config.yaml
num_hidden_layers: 9
hidden_size: 256
num_attention_heads: 8
num_key_value_heads: 8
head_dim: 32
intermediate_size: 1024
vocab_size: 512
hidden_act: "squared_relu"
norm: "layernorm"
norm_place: "pre"
norm_eps: 1e-06
positions: "rope"
rope_theta: 147000.0
rope_fraction: 1.0
qk_norm: false
attn_scale: 0.177
bias: "none"
tie_word_embeddings: false
parallel_block: false
extras: ["some layers without positions", "some layers without attention", "local attention windows", "shifted keys", "capped logits"]
init: "trunc"
init_std_qkv: 0.0478
init_std_o: 0.0113
init_std_up: 0.0478
init_std_down: 0.0113
optimizer: "muon_variant"
learning_rate: 0.00695
lr_mult_o: 0.798
lr_mult_down: 2.0
beta1: 0.95
lr_head: 0.00456
warmup_steps: 200
schedule: "wsd"
decay_fraction: 0.871
decay_shape: "linear"
final_lr_fraction: 0.1
batch_tokens: 16384
max_seq_len: 4096
doc_mask: true
train_tokens: 217900000
max_steps: 13300
dataset: "wikipedia_en"
Each number is 500 + 25 x the weight over its row's rms, rounded and kept within 0 to 999. Layers, rows and columns count from 0. Numbers have three digits each. The size before them is the row's rms in percent of the matrix's.

# layer 3 attention query, 256x256, rms 0.0977, rows 199-255, columns 192-255
096:493501489515496481488477492484537525455553523506475524497482490514521491489544482523507533479490461465489518488468556505537493524514501484529471556490519491502545484514533512457456540509462525
092:484489517492581449465469480506537481460547499479462512504474514460493486471563501477490508520456492461488491492495463483484458452434505509471500530533476527515491499475549485467524490457474472
088:531508472507465537464482482526508516512492480534485494499515452487517526466472527490499498490480513521485534498472475476472526524468538520442456499497514518516514459489550506453486505494501456
090:447507463498481485529501551507478525456495448546484503522523472494501498503504515518504492489474522501559511521536514497520464470498480439452495503521507505520515501503511492510556486528512528
097:502495510501542540526497461524515530476510503494522504510501493499526487491533484549516535474492456497503502511512512478464520500493466525452510503500499464462513532511569473452513500495492487
095:510504533500498502538522482523494507493522463507519506455496508472527467455493497487512475474492499534483514510502512521511526491509469529571498472539501509511483480496466527511463479541493479
094:521520451497558481489509493495525503509535500523512538453501526500495507478502494509513496509513519470540554508488514504518480474526480499481506474505506487517450481493486524476457507529468522
095:488487506500458491538508519497479524483506545509471520476481460516484510439529516511490514513471510519487519483485484495517481505503527498478475509469485529476511474532523484480478504514521537
093:510485464507528505526511535525484436451512500479487510552504478533465477510467495479495491509525520510485479484521516569514518474460521473483480479486501492531508468466491490508523480494462493
095:524488531495556500523504529489501491465519449503550465517528505531510507476491508484519494492492532511512488442508508467492516505515515493497462486493515538480506504516469523509519483532530481
089:509473501469452495480472506470472544439478470544507505492490513486513484472514474481500505483490498518485511503535472542530511492513514523483515486501502486518468564497487499486513527505556475
088:516486460522508482486495531507495447483541512471508471513514505508528546507515513489496526508528482474480490467458496474541549521507511526505476505509479522498521473517503465483479504473496512
106:513483461512533527456514489478493469455496491509479526530486478484536494480463486514514551465479494506520523475495523499540504537495502556504475443478491487535542507512500513486456519514474467
104:487503521441526525494487532518510515525512515527513535483478513490512500473449482555529471523448498451508499445503553472460513495484547490486489543507458539469523484496493506488487527449532521
096:507522492460528527456458508517498485513490469512554470488441491503489513486504493497526485533506436530508502495474504497521508544510504497540542499479489501500491450513502464533579506505474571
100:473532516497502508501502484501514496542532477531496493480491471530541487478477477468517515500510478532487491473511486481538457481495555481491480494513510524473513493497522535519488518493534526
100:489493519530533514435499531529486516509514468508521500494492470537472543518465517521454521489464460491488503478500511486483505532500500503556482515534518527515506461486510528475508508487440466
100:463471479495483471475535511529504476473556539543520497504477484511565523482513539511504522476484506474541491535536485488519499456519452503514445492511507506496483526478517517524501465466517485
102:489546534480472516522490525428496482493504487480494510499477525455475475509513492514512514468495511523549476427489515515488452502482505482464497526498552470496508506484523500485521546527503476
100:501537497472479494487487509546463492495513502445520501476478460501489482454510518517490506480538489557519536543502530515517540494473538481490524515458472490563512474535506437502524547523501530
098:478505513491520474446511485510512452512481490491500516472497495518466490477487506531519493470483489484498473511501485557543499482477504517454476470479483483477549459511435490516500517490492516
105:516471482501508476548534505526550523497462479483498476503511477572454502524463506495513473516464501487486462502484465548474480494484432469506518498490501514503511468511553476547475512501505500
098:486467471508510480486503482516485494507485477529499500515494482490512482503505505518513492506493445520525462487528523525488501533496519490506536469497463531446519530479532505524512482549499484
096:526521513529481535497532457504455505492483509500509525476464474498544509505526495529452485461495529534466463491506493522518477497508454485505524542494528549505467467471528470524560537500502544
100:514498510499465543532515525506538487504493500461460523500523527503472481482537486464493512466514486485519575498479501468574531495548492478511486457484489458506546505517525475512537485490460489
094:492512502486495526506520491516508506486539501517504494522526518487493501475518479507482468478468507505483550470531505480494520520447491459492520483524497495537538540499489492529444459549515484
101:513517532506518510481515489493483462519532503517501496513519480506508420464485497496528504502476490493524498482484518483503423514506484524462529543472477516523491504486482503418505558501468485
101:519528506487476474487538515501493485470514520500521520472490508472481519492510525514497517471557518493485505463427474512504506504517478485494489515497505513480465471507497496487484509500453510
090:508480479501536465489529492504486517489460476500546501478476503486486513485532521479484527508530530529530492480501511502481514483461500509542479496485495509494528469458459507526509461493484497
099:506518500518479452487522491536520449504493511490493515478514491490513510516524497485455520473541541514526547542479495479494501483446487483526477519512486515509473499474523480451465532518467480
088:511476508504492491491556490531472496489544476484492504460481482523494518484483503450510535500499535510524539482536545520466515543508475482475519477479519506497460534496496505513485496486513490
098:517497501478488482463475515486469489461480530560510507495498503499502505494504567453478500489502539484498496448486514526503535457509502475508488528524539463493561489471517577477505534531532500
085:502465561518521488481500490484499509505470476536528549506534490520492476538453474466501531494477491511524489561485482538522505501502509464512474500543483483484525505482539546484522488469516486
113:491496467528522491492530508531442492501488508525548534520509494501520464482512528516490484526511505481501494526518537510513515510461477500485507527518524489501512450455523541479483508527501463
098:505470487492486495477464493463539497431482523479451456514502521528471486547523534514494532512486513550523509504518538503493495510512506463551499494472455482505472500498490521500494497479492503
093:491504499470492545487523522549527457466505532524476499478479514507483518454459516499500522508527487494487459459478526482514530532486528469494506466534511489494529515479516532475523568472537448
098:506473499495494513509523518501536496530506455504502504476522486558462473525487498492508522491473495520509502464454477486533509484496471465499517501496465470519523500500498503493577504537513530
106:513505520502500527474536430511486502537523527481492476481537492494530496535501494471454509496504504511506456448492481489548501491478479501494502510481532452503466511517516502481462526502516501
093:492514526494482470507496453517525472442456512508510541482502482508500480452490483470470489513449528474498504476478492523522506545526542508458478470523507503515454509479502492542496503488485441
106:511518483502516461485493516483545509495529482538504492547539493504528467509487538496478486509489503480538511521433479474495485485540512470517478490503461499508486540509531518493501461515471506
106:504496508532502525463539507522511520476526489506433481481493589522478498515511489498520532475505447529492504488496549492505538506504509506517501488515483485485510480523534486463485519482522502
097:522497507537542462503551512527499496504547505541511499546493477499514515503512533538492496513517503484477465522486496530495480435537527493503480512507531518512455506461491542505491473487462503
094:446483545516451522500501500508514515505469448498526483523444513487485446484498479481518450450519493552490504536488519509511502531491463479509503486510474510472479529483486515531538510476507475
108:493508478483490529477502507495503462507543488457512530472508528483512491492487526477482455527513496508494584504477515492473513504499470512511510473539496526458527522459530472525481532533507553
105:549482489500532528521530505473497529520551507490506512496535461500516496470492516475466507525473494467538474513508486487525454493510505483493547462480518476500515500495553506504477500500505467
111:512536488475531504525516508541518480492494562538491487455498452525520469540481469469500527458501490499502515505481488507511519525531492528456487531554556491504522500532483441505467483461529540
110:494484467527500484502526518445513537520490528473496458434462505430503473461472505486515472536518487509503513536527525504497498497506518492499474500461535525483518524531500505461508511522517521
113:457518533456487481493511484494466491497492480512469513520513478505459515534520463517559512512485525494477498544513448483517432517491459475511521471504501526550533469520475489498511485509508543
110:502504468471470500464486440465496510527499496518515522474502499494474506492460539498504508501512504495518512504545524546523533505479479525465476489472515467528525528482522452514472535475484519
113:495536501508521502505476493496468531501494489485522532493490484521492449468547467466549495507478502514522497549490476497552499498472535540541468442508485500492503489454477533483507543554455532
115:511501473555499526569503443546504538441525460515483511447500559493519506459503489522509498494507531481468489500492523477494541526489500542489486466470490477500512506457457512524492504490531514
115:492485503501454479525468487494454496505510476441519494492496486540536466502477480494533498471490451504516477465509514546541499477493527540502504511508521495511473449502474485517488499463487480
113:528510501507496495456482531480511515486458503498484481511529537455471503494539503509491506523516486505493469522496494503509493480492510485556503461525510507444527457491475505507513495534523483
105:516505539524483550538478538510497525507447469540510474500527507508514500489432507481491467531490527512498537490531492504525478489471504498531461506483520504540452468474499486536521477515457497
111:477505520484507487531538505492438503492453500479489483531555507468532512473506458512491552528478460493483540521470495484490465519453468488521480503477467526494494493516488512524511520493500498
111:479503513513486541518466505533508517522539525530487478462523462484502537538508504466490490517482511478520486496512524513481552534445531513490463507487488480493468514469494471532495496504508497
118:538507515543525524499499528500509501486464497487495475502498462460472496455487536519494467524508505498529488471497529490503471534504536466486470472491539505486487509478522510544517470469501534
# layer 3 attention key, 256x256, rms 0.101, rows 199-255, columns 192-255
098:538493467529493453486524481527491521487487493480493505465531453516516575466492531499504536508477500488527513491483490483504538477520502494512477469503502475525439491533458502496520512480504479
092:507522498512518497503532502477500480535469480520537485509475526534496506486534475536462491562492523486570521492486524523510530513470500512463508525557516435445521458501479486521475538495493520
088:493488484527529467499491480495496490467502527486517513468527495529527494492509497538515511501493509427486486517463470520541537485513495523490485492528484495485506478543473491497506519526448485
093:522533520486503529459566464503493504481499471498505471533493484473543491486479525498484493495529524513471498516520520519481506477514448492526531472466496509449516537479472487496537474499524452
098:507536514479512468469548482510494461476481517508498524517479500517483547515500501438496524525494527442502484524489508513506555488463496517492477487508498500503465455512500481476512519523477508
093:538485498504502503475512499514507485539502521482492508487528542505472487492518469501483449488493469499487536498495489495406488470512506473451492456497487467518471565521492513489555480450500500
096:471473502488481486469475495506490515505480499494504458547513463493493528506548494500483484534479486520473535482524547481501507466501551534465502519520470485498526556534508493487460505483511471
089:503494484525509487493500522480443501552500454497525491513564504504470506552491500524468497489491505466539505492511531504475537489478481496484503523502507545538482470469488513493471502492479544
100:464570470528500498503494516498536572520564493512501517456507528485526494527529499465478499477501498508529496511535462466508477508527505471488482494498495552492512528498439495540484488503520500
101:522491477518462480511470528517508511523475544498527510489518521506468513535518491503500497478546489541487522537495488505523483493474488474503508527433435507493515503481516534492506506478567527
080:501540504476531470506492463527465511474519531461493556479498493508468466515484486455511499500513507510518490523513477488482457553512453522499480476467510531511507471505538517506508489565467516
093:535499502515496490488543495457463497481460479510545518510502479500464516501520544498482548518508528493525540489490476486464443532474552512497464504489509485543494476501512540490485515495476502
116:478544511510518505524475512545505518528541507499503485502477509485507461480520500499497444473548506541504480534479506535464481487530422477477530483494498496480484524478511497525504486531526533
103:452497457490492550511526474501511486533514545466459486497533493530537510496471516505478516482467516545470472499524484477468489497530516483536468403473496476501491501523509490501515506493481494
091:454514529514518463498472505488498500525473498521500539480514490502487527493509444535502453461505529518518475520536505501518524523486492418490522483518540500458500556478479462496461487479441498
095:526516537485520483447481516533516504470498505489495488510504511493475498494493514517472487474509525493476474536485468538454504502514490539570477519502481515530480464481499518524536468478481505
102:544566497525457467513524477475529516521493512555507500499505518506526468513459477444490510523509492506502460530497515509491506513494483498535515521481558542482500560476489507517522471519521494
095:513498499491483513521500510520534520502511511529498512479510509484484484481486466506527527451497511524508467441537461536512489509494534506495491497506508502480508538486476528518496525487509490
095:529517487489513452499505516539467514548485506526524476488508477475542539535514528550482494507509505451473491506518503505500517527496504547545517462482467529511525477491515498495496488531505495
097:469503507467533500468533498509516510505528511509546477470488504532527501530455452532518485526456520502490520476484475465493463485533492477492457460509503475485491500481481515547491478482439514
095:462507488509476518516484494451513510460519496491517494476490550476473517527503443516472497515503518504492507485525520493468469489589510491500514502541508537545511484445543499465506500546477475
096:534520482517472530445521512497457449522526527509494484493515486448522530483511496514457513519490478488535501475499493494505520482542566472537509529491524483476509524535459517497450474554490507
093:518521524520517519483474508513463494538489546538535476491487503473497475502528495492536538529529521516426520523512500471509497492511458455494518518451540481563466481522486512522505505522517475
095:487508480475567457476504506480502507516500470496494474504481519518458511496469483507509514556460488510517521495505496495456516497511524526493496504473455497538512465513471514521459454463524469
096:541531507540546463496512499502438459488518494511501475479488518482504527507492507447485468515466505528519481520521515504512463520498498524504490519493545505523491493484487470461466506479532506
089:514522462503474505500465530491515530513501447514547510530481531474467517504510505481505527513506541507481480481506493493520510491485528509548455427496481496515474476483488488517515509512539469
088:561464522496551478515480486495471510484494536441509487516487478509503495484515509531559537481485461501504485530537533515517505496513463505495492489488554484499489532504532485526481509516516528
082:493546542532474546517470519504541464481485475518500509501481493500479515495493498510528464484489512473471552550494496485493484494475531462511487545514496537507522469497506484513521486516483501
095:489547496466467495504453511503509529502546506525474544527473475493503505499494484472506488530487531511518530499491497549498515479488510488515493479471476509567448521480516487513507510485440492
097:499498502504533488533564521477509506463518484512472484480494518516526514460484500511473474473525453438510519543488497480503504495476530519511502513543519533509533499516526507514526506531475519
086:531533522512476496450509510449479527510555503519467502532552471490517461477446526521516475512524446513557471498471550532470528488505475478479518488469495516466512538469535511511487552527494494
096:519500518502466491445515468503455498518529484501495509551514514481507480500480523514480493515533509441504476529551521485499477513463539520508523507516522481526547505514511503518445482534459495
096:485468502483509508505480503492518507498429504478503475464527527503508472525496497534499511475511484509483488464479488471509513522540513503486528481475507494473534471534498504512518476473519502
100:502511485503476535508501541491508518472468519508490518504521528483492505490506521475490525487534503506477548508479468465491524514508514578520471507529538490525447497504537475495526519512478494
104:529457501505524502504511519489517492511486466509514507507517538473507528514522488467486503440487506495555492505481482486517515487473520498511511453484500556498549490455489504503484525487474511
104:512511488482525498506484476552453535538515480487465482439495515511521475517512532522544504489508464482489499485500479494518502500488503453491537471518492466491524491568512509485525504524463554
105:475509481476523487495495511480554541522501540492525519475510512457508493505530480508496537503459480512518510491500466494487504563512469537478507512470490484487520499526468490520520460441516546
113:516498524516449458475532556514464502509521518500471465519505459515460483540480490520495465530497521517533496496482513538485524474515503488500483529492498484523490523446529510499471511492551502
103:497508517458484547503472523492525455490501496490497486501475533548491490468446506499524516551486530518510493507489489513535500466545517504496476502518553457503474502483527515532533454530504443
105:526505514541491515537489487502512528489517486524531564536476476480500472494503506521450460530503448476490494520544488492524502462495502515536497513511542479494497512513533503516518507509452541
121:518539469518469524456520459478522477505503530510499468521502492552488490547431498488500504540513483474487517467495483542514478488515491471480505516489560519487486491474513482488492529506471508
123:489481497499487509492497534504520523507501464537474489486508504471528516488522489514517469495455483548501464520508486513505494488465500505529538453496478530485512529453468530553513494460526518
100:487521497484493499512482471487501550508527466501443505482481515565517513472464505490527510500509536476494509555491507500513475509532490513502525459445481493501515489544511480506530495461474494
114:498534479494479525508530483507500451533544526466501518512481484493493495454550502477548445478529461555552489516521464504515549469507529526462504502484460508507531532506444496482537470500503525
106:480510494466482479462530497485476476462502492488529513524496487462480489459498520503543546540490531486487519484486488524465515483523490498526540479530532503493478534437512502497525498453497477
108:466520495537513475487538482524502485498515474505511503515497446504471506488530482510482524530454494458473491515529489527525525472466522547498485490512495538520498491449532471542493525498503507
116:506485469444480471501489489524493460509552501538478480499494508478513514518526490513512461503506521536485512493486470513502531529583472478498493523489472515538514469509501512475467474467513487
109:552507572506486522498499495465480497521492496440498558510491497483479480542535489491483535489541539506447507468505488513492483511487483493511463506536490522558507471487503506511497511524532492
107:489510474454478541480521497453474480500500522508458482505539523499503488492532495470456487533522481479520507574490528518467504529492500493487475460511499498546505518474498503485480523491475515
111:505503499493507506506537487481500502497515500502481514499500534475471483485473486491519511488499487536519507512479466558552501489528474479527501493491455515474538530478487484530486502559497498
115:549499512538533505483495491504544458499493477562507488442511503459496466482496497493520486523522504483460487543529518518503529472479530542474558510482517476490510502512515520473457489514510543
119:457507494543544515502465513456477491523460513508508536473505530529498541488514479468483508476494477469499498504477533485535516544520482469501488508491484512491467507520513437475468479473478541
110:520504468503512495472473524470524487518516480534512477475476514499471486491501512488490455522497474500490500511474506481510499515502483465557470480520519451484511473507506531496507541548430515
110:518532507487504518489506507490504526576548462497498487514519474470508486469497497481474476509499495473515501445518521528507487493498522526513503496502506513517506560497535523505548504499495524
108:503498475506457482530547506478499461490564512507497523517572488522516517505522487519498487470573513525498536495487477482503526506481484511477491517537522482463515455537481497515495455504510467
112:503533532461483501507498449534480484496495500465449474506470482502479504515544516487489511522507505521534496504512535530498519549457489552501502532518479541452514515483521514522493508496487515
118:519484489559517503478515512489510484498499477489509481547479513470497473466523476546482496523504507501439514532528499535467536531516492539497477489510509486511473483532492510510509514489506524
# layer 3 attention value, 256x256, rms 0.113, rows 192-241, columns 192-255
112:517494467509516549477477492530556538490489471521504504457543499508546503442499522532498515489497502532474474537485475560516501534519552476503509499515505457520485488475517517518514465479541509
103:504500549481513485524530479473482518470494508464507514498451484513472481498502511498455484480505505500494536518532511454497514509492502488512466527511500477500488526492547488465490543505457531
100:481488509512491520530452502441520519457487533468492445513517460509508503467538520502541450476502462450548510489486469488455465520514504545480486484540517512514479546492487490506491496469478480
107:502501466505466492475543506503490520474532507508464477515541496521581494497511502519501459497534484525488478477500497459524414465512498515493508492539482531490501496491553505485523526516487509
110:522505458477476467501447483493483472482465510519476484491531515504516478491537492537498512533493494459469497491508474516510483505516485518475520511495520511523487517496538548522521506486501539
117:491490516469522506490508508500473491484469476485491510521450490530429569509466533483501489524471482522516502528525525515510459511502486489464510494489466515452503532456515476487463501482488467
112:455540456441508513497507469520475484506522532518488466509485509455505474526555511510549472509503504532508459486539499436496488526530488483525507492512466478477510509519479482530454502537494486
118:478488513516517536488520499467465499498475491512463478527494508504474529504511463475509513499527492513551472524542530503479511528548499514450540472526497563511473490523498515485460504512533486
113:507521478466497544461490514526498492491482492503520499500534521480496489486496470522505453499489457518497523524517521499438536513496516467568503518433456536490486460506472458520496496530470490
107:515455505498472492541503525484489481519504479514522524527537491492530518497501480491459503486457481513517490543507533516531523456520580513501502497500549491518510524469525489482536488515498463
105:501526521503544529535492499518505527496502458482533508558506473473494503457491523459490546475510520512466477469474495505495512500514475492529493521489547582517533465496481506518515447513461501
105:497516528506520467485488529513485499546488548448514442485503507548479508507517531491472504493545525461529499545492511500502467478480522491515502480479512552517553499474489526498528542504489464
117:510509466523496483468507474520513499515508525518465513487525469453478489481522522547524462523445518483505495516487479467487508493462491517443483481489496536488482482477529503523556520500494510
115:516452502492553510528530507515551484500489515506507516555486497508536531482497505483511467536472495531500491534492463506477504506507506502512546528472480503556490513497506455476520495484481490
106:491473499491519486495477500477503539503543566530522494493513494550504512487487463538497501514506492459456487510512466495454486489495481509535480516500521488487481513458520516479489489509478514
114:498479514475552462467481521472480555503520450550502469521503448487519548525508516501506530545517517538564520516479536456521494474525510455496508512443499533464494448478510494484494511498547464
108:486496542520514509496480462469481474515474503508516470549538523503481519515510492492525506509496488518520505542483493522505453485506532520509448473506511479493527517493454522486444543472498515
102:495454486506491501527497459512477481515468498484495500467498544488531505490497434486488462499478517463497532480517491473483486501529479508514535468473504529515522547504494469505530513517472519
117:545472501471483479509463497501473458520526496537528436543474507508514514529460466547508458460506503506471485481495515497516504513547521533488495511472561487480515480510494470442462472476457493
108:460507477500493458504514493514500493510509487517508489520494489519528460481474485526532493476471431484503541464490505488466520561481478511476530477503486516464531507499474501525459531489481517
112:520491515520508513517512510508520554510439471473514473474520527525504502512457493550575530503518483517466431462555490473505511518474543546523513479503512494512533545504510519503523474471553478
105:528481481518490457512537514500502529470508490482501521515490550490493494500514542537542492472545489469454478478511481540483522516526511446504472452493486532457481550484478485540477504548486479
109:517467490518496521466534483478527464501509452491492520526497477503485473494503516477521473507475502544554489507508523519499565492480465493503459492530495545496467474514480498478519462516511502
113:515514496493488519502458509504485527495506499487558525502445549492545513534528450511495490460463505514526453480516490512476518472465484476461495493507491494503518517496509507501526536494448536
116:488488526526465525573508494467512527512504482473504501511507514492501483476532516460480512517486457491509491497446537544491484509522538526483558450497497510524541534516498536546535484509509490
105:514513463491484518535497536498516442544505514459514523509523466546485528464527494503454500504477530485521484443489509493534495485469517499497488487500474488447541513495498519501500473492523522
112:461518480494559482517526488496481442524511478521511469506482537524488513518451488498479502470528528485476535511513475511569517474532477487458477503504475507485485457487526544462501474515501530
117:467449522532481517501508516525506504520459484516520481486517484483477495458498520461448508571515460512507505501475513531471487514537519466495484474536488479464512518482532500519531456486547479
106:498521477502502464493486498506469523497518506529491542490517496516488529507473513507528496470513569506494491482496448524463446477505524534511453471519512487502496528520500462463522493524474530
111:469515492468520444489509501508490475503504455490507504495481528460509511491509496491526478516505553479500455505449493522513511475497495529515483521499518533538476480530482427507527506538475475
110:485458435503480505490530516435522491523500501543547514494516515514498501498504501475477495470480523487486509497498511506520529493556511524518500488469475542540477536483471505475512480479527414
114:512543493479486476453526475483514530475509438546488529490517451527476543514519503524528501453503516523494544461516461478483472477489497498517474476549516489516491469514520511496500462483458480
122:503515500482455482511477508460495484473499501505544577501487485529494517506505495515488522519476529536492493517491499508469509505492452475485495513514509492521496542468496500488493481542509482
107:494500482493491517507540485501496530509545543463492488487540521542477494472496524495515481510506500482485514495494524499482558502503484488474531517502544492503510528509558485453494508508484488
098:478502492532513501514493513460499516557527511502483500447556458484506495495504465498468552496490503515503487513518514501477509499497538543490535515450499489494493513462511477506485497512530512
106:504538482511504489497469472481507500495548490484519493523501506511522508533512509482481500550485479497520532494493463516490467532525513506471476517501460465535487512502513492477426507476494519
107:504494470533535470502486509508511500519483531498539501497497504489503470536445547492573510497464472501487483509479528542508431496502480505496523449509524472487509500523521488520479495516473512
093:500483465476516463496468528504482463489509486518545483446449476472432534475500516505474475536461495476511501507493486490527526530490455483493516452492504515483483491452472478500517481537483473
097:516517564520515487473521523486459524494462465497532505505466488512549504512505491510516515526471496462520523538477483543490493467515515493525476529479453489500516530501501494516542487511491469
102:530512505514489516510521550502494543501524522457502510495520525554457509486517455551488473505468507483507506564475463495526527491528483510530501501468462498503496497512489472488504459509510493
099:521501507498463485542547494487518473479560523487513488450500466519513488543521508496510488518473488470498469516491573512530495493460493539513510499503496501505481515516516476519499489513503468
096:476468516504519531515543476521504467522497494572509504481491505527528500497457504513483495474502483518534510506481519503505522459523482500532503511533517463487479512548538482506469503504478469
109:508499466499545516515476555472475516508514562518512493528530469461517508497495488479482517481491457495472488562494510480497544509499449513503488536490494513520478512499463474488513496556527521
104:529460495448529484513512524570493491505494528471488483495484543534474485515548477487529504508478485533578485506455500448474523490481491492506517530471448492510517492509482517527533527511469493
105:479473501543481531532490502483497484507427513491517515485531512523452503488526536529476492481537532498530492519474470493533472556486500565490500471523531504434516482531465468528519510509493500
102:460517446525519487485490491511518511487528489548517527521470511497480512492513471464510487518543512464485477508496528493508527488531479521492514488488483485472488483495551546474495522500506553
105:488492448503489536477517485469497500503523523504490490494456464533495488495470466513521504470480477466538458517530499504509468521474498557520522499542497558532531509469534513486513462475496492
115:521498458450510532505483512520482461518553506476488496504499522465506505449525522466488509510481504468546516505476468513510483471467537511484532457516475481498484486509505491531505510493487491
099:510505541498471507506524489465475482444462506540541526525489496527515507493473518469494549469508539444499509503523478496466486490500491506515522495530492500543482489522524550531526507477516482
110:546489495501507488487542524471484510517493469492481476495541479497490520493507489516494473528530485546545474503535491464528486489484531475497494509488460476466513509527507533474505494502506455
# layer 3 attention output (transposed), 256x256, rms 0.0814, rows 192-241, columns 192-255
123:506523473492499515499498511513521500468480510510485500511462482513523498460509494513488522483494489513495485530494468479517501486461492492490463506499526469526487501448486496487495530516517499
119:503528527458490504500509498470481532460505546513477449479494481445480447484513513527474500519484482490472545520500529512505550437477500465457470522458467524533518456562499506483506507514486502
116:474444504496529480476486486479528505476483506519506470467499484474455505492519543483525494497515491489506510478485463490499489510520490490513498474513509513507486525506488528518500530512477474
119:472494483519534502444504499525490536494542517514488482526471497492515444500514478509512458451527500482525506506486506519539503509515505530524531513494499454522492464476522507490505513548482503
123:498550515522480487507493492542509456493498484479472499503493454523492475517528475550488493528474481533500509494506441487493489493516512474494463552517496472514457521475520525496525496492513510
129:519501507516485501489501476479550484502489470490471521492512472494507506488518539467512502484447487497514505512507501521510483477455508519491516505471521510456448511495516433502488473474443496
123:463492467527471494464504461495496481533535540564493492502491528518508508560503494464528471507469491499501450525507502469502520521570485466494501478476532498511532481538544466518480495531492468
128:446520521485531565498484507480496472524474496529481479491507503489499522535506462501490503479540526512508440503493479508432512533520485465491501468481467509546498469456506507497472523516524513
124:501509453492486524486510491535513466480488465515513519515556570512549505453466520510516511536529481497504507469469492484497534443535528512522509500494407537495503484544518502482509478505508505
118:533518505442512492516493516507483494477581511552498549521504497507458463491525494467488482486517485524506522528521520490493525497475515461486489481478519519463478528497512472502539488523509441
118:552471465486577528485513521502486486504475500518483537513539487532506493469487477483477483455470523545478474481482483533510549540519520498487479517476476537492479486485483498500498455506514499
117:479521494499508477475562545476494506518516501485467470491507529503483528477478520465541485492512510472472495523490502464493503512519515488498496489468521490497543514481497520503459473501481487
129:489484499476503456445520491525492545478494509520520545501499528492503542464499464491437422523479485509478474504515476487482479529488518557494511516536550518508489525503483478463569475502500528
126:495507468490520512517517498525522490515499496481512535537476476471546512498528518454514526509486476534502492516496462504528485490503534498526542483524449507506505439495528446501530498538494499
114:459491456520498539506490481500496560468514539475546487496499495518454513479513543546553467508473497480507505537496515494478485461517475459488520521485478459502508526520452471476512497536505545
124:468504456485536472485506557476519478519508487550503478498517495497470534503461514468507479486486532493480530508499530494476479503463488479500531499498490486483516483504500533495562502483534519
119:498522515494482463523520507499476489471492484466480496524519517547447501515513436530517536523512517476540489543463522527501487469465513471511476479518475500458467470552505485532474455503504475
115:504454477502494513516516462496465489509481501473530474470518506488493482522514516515484456509540491511541512505480497493492532488532526509508509501475507478533511513508474513444522504470479495
130:532469520514489495514511515487516440529515512510521490471517492510501498562505474523506483490484512488473484499468538463480530493513567536495473540532523483483479490518492508489480463463488467
121:473479529497477492499528525505528517498484497467446550491482451488515454519494509550534469485485464508456492487537502507519520532519514550504503486506495569492511498523554468501462544487449511
121:526489499506526512529532465514511485550490540533519509514461509536487506472490493517499486463515456459485517503492526541508473518501536507463505471504540488542502523518479437511507487439542482
115:507523462521480457512488471525520509509505486530519498506489505538533509536492506529471518505508490440493492483506455548471516507533475455507511481517463458483520553469457469483478493522480477
124:490521556485481531453497546453504458517508481551550467532484526502494475489475473459465531479512440475560492489512479491500482472429494519501517512507476506508501491495489575499514532490501512
126:530467505507463504474482486518496503501508496479491482503461472518517424532523490563535522478463501541464517475523506468548552459504473527504500461507552500537529510515488471494509481490477505
124:485506519519499505529546493508489483511474523473474490559491503502498496456499485486502506490510496483521495461499483506525495508536495500490496429516496494500523504490529514558534517497537482
120:507481481543473465539520520514531484552519507482487522459519479474464508472525511499512449542465564495496489489506496517512502497488522543505498491524493497454551527523523504486477540552474455
126:476551538489488490512493514484499523525527452530518488514493554568477531560536493485459513519503519473509506502508508504508503512495501526473452465472497516507480498508507521486485518497452482
128:477481509469497494504497518484501476500475529492483525512520467474531477465502502515460524482552494470553522518501496488494472511498484531480490483529530473506513537487495495523519432494509500
115:505548487493501476504488479495535575489506471494520498503503504524504528504512474550493454471519502486541493525503515517504449470512562513504459504474486514472508478514465509478514482540487459
121:505525507490489506448520473491473465536525473490489480468487530506509483494484447524451452493462543477495486489508482530487525543483499487548495504468509527487518495543491448527533523496451483
126:518494475486489465541480501493498500556500489503535549485471513502463502516525496503491535469500493478510503506516517499506527462553508471506473511516501524494473519492483517468481551474513449
120:482509474468506497495514506489513488454522477527457470478523498500488548534523493480464448487463512541475553502495439527504487518504490511543468508521522485517509479487498510503473552517491480
105:503509510489521540504517478518485536503540528517448495513521517467506496523476485501534514480486490499521515478473526511488513512477513493511535484516484538533509482494527472513492491510479485
103:491515551510503522489517501517526471501513510462485501493494543525508520556538503484482507503529484513513494470471447465518482479511452569518527494516466517497529538544512523497499470533490503
096:496537523516495539535532502512487485467450486480517575499504476505491554495489480538523494462481482555505509513498512485531536484491497484495477488532502507530523445484488503498498491516517528
102:497515525509517521521519466559499519488484553522544491482482495514540551458462497499511519512487522478464504520495540509482504469463497475552499480486491483518460491502533498509510471504453533
098:520501499447471524525465496543486553538479492447495514480506488511508539505497501475507488519497496483471535503513546509490548511487456525492515504501470495520479478478481515502502490501459470
089:468484521528508461546478490457480460488467499515523483540524505507503491504492534491515521439514489505439549536447512526534495485493500516482534541497441484532494474500497533444532547475542502
093:470432514482484473522528510523519525514500506493465506492499527528462472521507503475507503433524506487450479455519534476509524493467493503515521511447529535508512469525466474463455511483520522
101:506498498513510481509473478552534504513515557502507531521491526531532508500474518475475515476522502497449499502461451540474481523479490501447530475492524541521510542530541509485492540457507478
097:535459515481535547500457533526510470490477524511509525505526516492509492499546500463499518484476459515534502492516535490462505505494483508500543526450499506541511507486437500480506481510462500
093:526530505477486486515488490503526508482511486451464510530512479560522513487509493506498534510471511517485504503521473496441532523488522505494506543508499502506495531525506429506508476482511528
104:506512512513502467480474497526498505495499485460537552475498490473485485494466521503480504456513522475538530484523456504478485525485447524477512531478498519512527481503501487506539497447509507
100:521508544498466490516516521470511487520492520511526491481492487452472484524453524486501454488503476486491550451464470583521483528532485513494510465469568502486494477519502500496477499471457509
103:486523489522523455490485550494486529514463564511492518475495507497540491504498501471524524467505520490533470509449463486511508509511502476505527500498493494484487515547518507514465498533541514
096:551505520454511537511523470511527507464483522527467488504472514484487496513462508532477511475500499510507548493494457522505566467477484419516546506512533470490460522492503532497495478543492510
105:517530492530479499491490504513562488496481485483500471488555523473533521520533503480481507510508495535484476476465493482523544517494472484519528497506499519547476502543487504516486567546482534
108:532525518544505468509462503514528478491475552519512473520521482502513506522486497528471491529525488480479495472447518472502462520522525488517481492472523524485506533495524524508520467502461523
096:520514497500481504500530537494538533487510496465476460496455506463497486523456494523477506458512445531476495502484497472500512507465528462458494522468511516512452485513498497486446525481518474
111:544525500511521490489456488442495494479512495509454484478470492520481500500471541482521501531495501499490487492506489554558475479496463484525471461455518550541475497498507469468528494464466539